config = dict(
    n_layer=8,
    d_mlp=384,
    vocab_size=2048,
    norm='layernorm',
    norm_eps=1e-06,
    positions='rope',
    rope_base=49800.0,
    init_std_down=0.00639,
    optimizer='adam_variant',
    lr_mult_up=0.935,
    beta2=0.98,
    lr_head=0.00785,
    schedule='wsd',
    decay_shape='linear',
    batch_tokens=[16384, 32768, 49152],
)
Each number is 128 + 32 x the weight over its row's rms, rounded and kept within 0 to 255. Layers, rows and columns count from 0. Numbers have three digits each. The size before them is the row's rms in percent of the matrix's.

# layer 3 attention value, 96x96, rms 0.0738, rows 21-31, columns 0-95
100:131130082126046115143161098133133089148111137150169153082139141134146143118095148212102119125158137118116081164148141187142163102104113158129124089107176122077168115151121169139111168150140145158140177153161106113133161106139100095091118183162126097095060156187218089118093114120116132053
114:127116099138077126207155160146150125071089134154148114116166104140088103108139149184108103134093136094099125139176148098163172126140185147109104139140085085109110139116185170126172125086118045158134098093169151138030127117117087142106102095176108174158107129144131115190159109118075155121
100:072109087152112061163108103138120140112127103158108190132198122105187121147121168075165145119108147118103115141132097103101146115059114142100159117102120085114152171076126168119187180145143158098146135112113115102197095145084170121138162134129098132217119145188172095138136128194106139124
114:202201106133174109081130147168168092111142105114076071109126106124113166177174096132135042084194143076116138120160122147113112128125131071082133113134143126117151119161114100130151096115124160076118099173133157144135106161093141145124129151140172150106151121094056152117192146087185101110
111:134127075113114128116122110112092189093114103113059115160140145124074155140109120129066121164138116137082179197096150093123095068127149104164116137142162156100153206114162091053141171121160102141104202132129142102162106098115112137154177118108102108152120140083157100118172127124207141171
096:130118118138122168137096074204094152140130133192152178093119174123200080118079125172133120156093122148162061152082085137144166150173157151088166073129161103114137125088162076105169108100110129137119097107122118123085085129117205128111107165127117142136180158134149087182126116168104091118
104:068135139154134104119126161147174101176129134097114154095069112137059125098092154078174111135076153121145092150129123113168085072158157097111089101126108149150124137119180099105109185162118180128119158147136129137091193138116141112188169113156084065167132123090184114073066104098160111145
110:159078181069180117168193139121137154116145095125111120150160169144103086081161102125149078115115106177171148150188138107129121156064122085147144089104186129095078122115086157180123147102115099088162140139147114095130143100166194132164158170108156153102163110096128121106098100148063148077
104:100075205154143139182146078162091124145113172202107167145120078128153093145100091101073112143114097178129110161119137103148110032158153163131124138141120097123101083138134087116107173115141146121140106136134134139164192083106151088112142115073179100181135124206137100129090141119119156137
099:133109046098211164139144127144160107073115166099103123135118168099084150108129159107123107119110153117125181156105094140078076116118175111137206090115167145109149194084148091086141169164091118076125130147118130136135134140092124149112093188144181152070134165115164153124166076160128159143
114:155110140126173187125102149122140086081134143127104094102071169115112092114127095109190140130050205158148152099052101104149166116133126141142097130098170135127134196151098101099102107120117175136137164077141120166063133126074114140166132113186143147174125100123072139124158106189109125169
# layer 3 attention output (transposed), 96x96, rms 0.079, rows 21-31, columns 0-95
109:122106052130075126161094113127236135174123068127161173188143142094113084153083126125113159149144103089130108167159068153199096140130162119096100141133141113116166084160119119148115132132122072109177149123139149124210151097115107102134113169137072146102113178122157106126131153103132097099
102:154078083110090152153156091146153080158079131167168121111150126123133155123093158128080136086122132108115134192154111105213200099105136139127143203133102160145110184106127174082124092100129125111125185102127132190058082156145124084110102124131102118099117105186128111178121172100130090137
117:100100088135134150176124157096143128170181152143148147103128106110141170165129131153163133089155154124108129171160110121030137116124154105108131123130154083115122131103126144090151170131188208105110155131116125130160134134104156137158087060196052121092090127137154038147133098092106090067
108:139182163133125075110101162136100096078131127129119164110129097122107147152168084124138156114028104093111146099129158137125087175126222139126123141087119115128154147131115105174131113108115071130107124099074111091124124153144123153117200124107095152161178099124100230145162135183137101184
112:117158092127159108116118219122115178168132140120122071121123085108163138110048135133096123143113096175128174182078146146171123127126130176100157073136116143049164154101079162059143158167168113074070113149105155128129123156129145143166095129105097075121146157118162151130181127135153142102
084:158138140118115196137146068131177156198175141119156169084101139150101159108134106117107160124099131102093066133125105073154093167127126073149139187179122162109131183147176081125087124074184138121143156121093126068114127112131133098100097115174162124130110157094146112101164101140073098057
123:103137149138137117096108136162083126166099076187089160198097122131102067117163132110147144110119135073202094145094135148168046131113114106083110089156106117160149142178174127102084194159129155126123173094066129098120138118080134179141123150145148163187177153073116097128123123116138117116
101:116056109145132164134116138159175137115115140121142102146107154162168114136134130131109111149169108155120177100158157118084169085143142122166133103019178114132105128082086156103146124111097076110134164166165111125144095140226205111171171098117123100094101149127132051111149122147139088091
107:130142154181082147147156064138131128196096149171141107109156075133134130123085133104120083171158088169142100152155158135115121102139150092129125145124169095141119109186174132155119181101191173085148088133193132118142133128090116132146099114089174054080099148083157053075154151095107119117
099:126117094158169158149140160124165119113170172151107115129137129132099186163145124134132172132141105121098207139087108151073063128107171141169114108139093140066118157118075103070128115164128025107065163144092157150114089113159094178159133110142096097132119142113120138112184050152139127107
114:094127120131138182165123167140122122140158173093079093077121167134110108156133097128145097101149148166106129093066089126152019104145070085156144111156146102146082180136115143128117089122141131144104167132176141157039122148078131172132121112171184130183135141174093155085154140145148094109
# layer 3 attention query, 96x96, rms 0.0841, rows 32-35, columns 0-95
009:131121143150100134094127096177128115124161131119179158147116150192149153175150115126104098148174161177104117100160062143181114148097155078170153164057151155151102169171128118075165111129114102097161137125138156094106157158118114136175111186124123170134153076143034143122156086141189093164
010:122190074155100129066116139161149076097119134090115158130118107178138139163068115172103126035149119078130114144146084113168050133119158128152133121137114146156114152139116138080108162070168166135165179183182146133134175124128133163203166103164116110090149128121091120096100132140165146107
008:138117138143131146088122154179146170126094094131117126190125118124083147102111117184139126119119156102115196141166124087150133156120172137113121093117108099127129193103135131135131124080164079153163147145103055149161156162106194123129133159205139176106124040145198127077131140090063098166
009:182052123191161113108152122120078149148158105124175099159094184155151156096193144122119146162102156127147120094122143135151155186192123184134164103164148117078206133105160124127119105110114141131149150161136107119148118109110137127080156151173140197154085126156153202133093167161077135135
# layer 3 attention key, 96x96, rms 0.0797, rows 32-34, columns 0-95
010:107220065117079133095118138152158102176146137137147182050142137098139118136064103205116125132153146164102135172135132146100066123136144164115126092118097194119139143151155147158130148117166155146109131163158177090093144143163115141182087135130097130124157220183106132092154112130119114134
039:104189060114093144123115134135137117193121126130123159017139128091114137148044109185112114085145156158126116168145106151110093122136139134120141080116097158118133151130155110116133141123147150141129136170154181080124153130143128112192100108131114104100121255158115143100187107138128114137
008:104182078122106151123110129154135123191101124105104161007145132094074157145067097136094090083140224150117103159149112126152115120119158126139140104108101119126108113125145129124148133076123165128164133188130156080137169147130130106160092136123111086097098233167153132131167127127128145119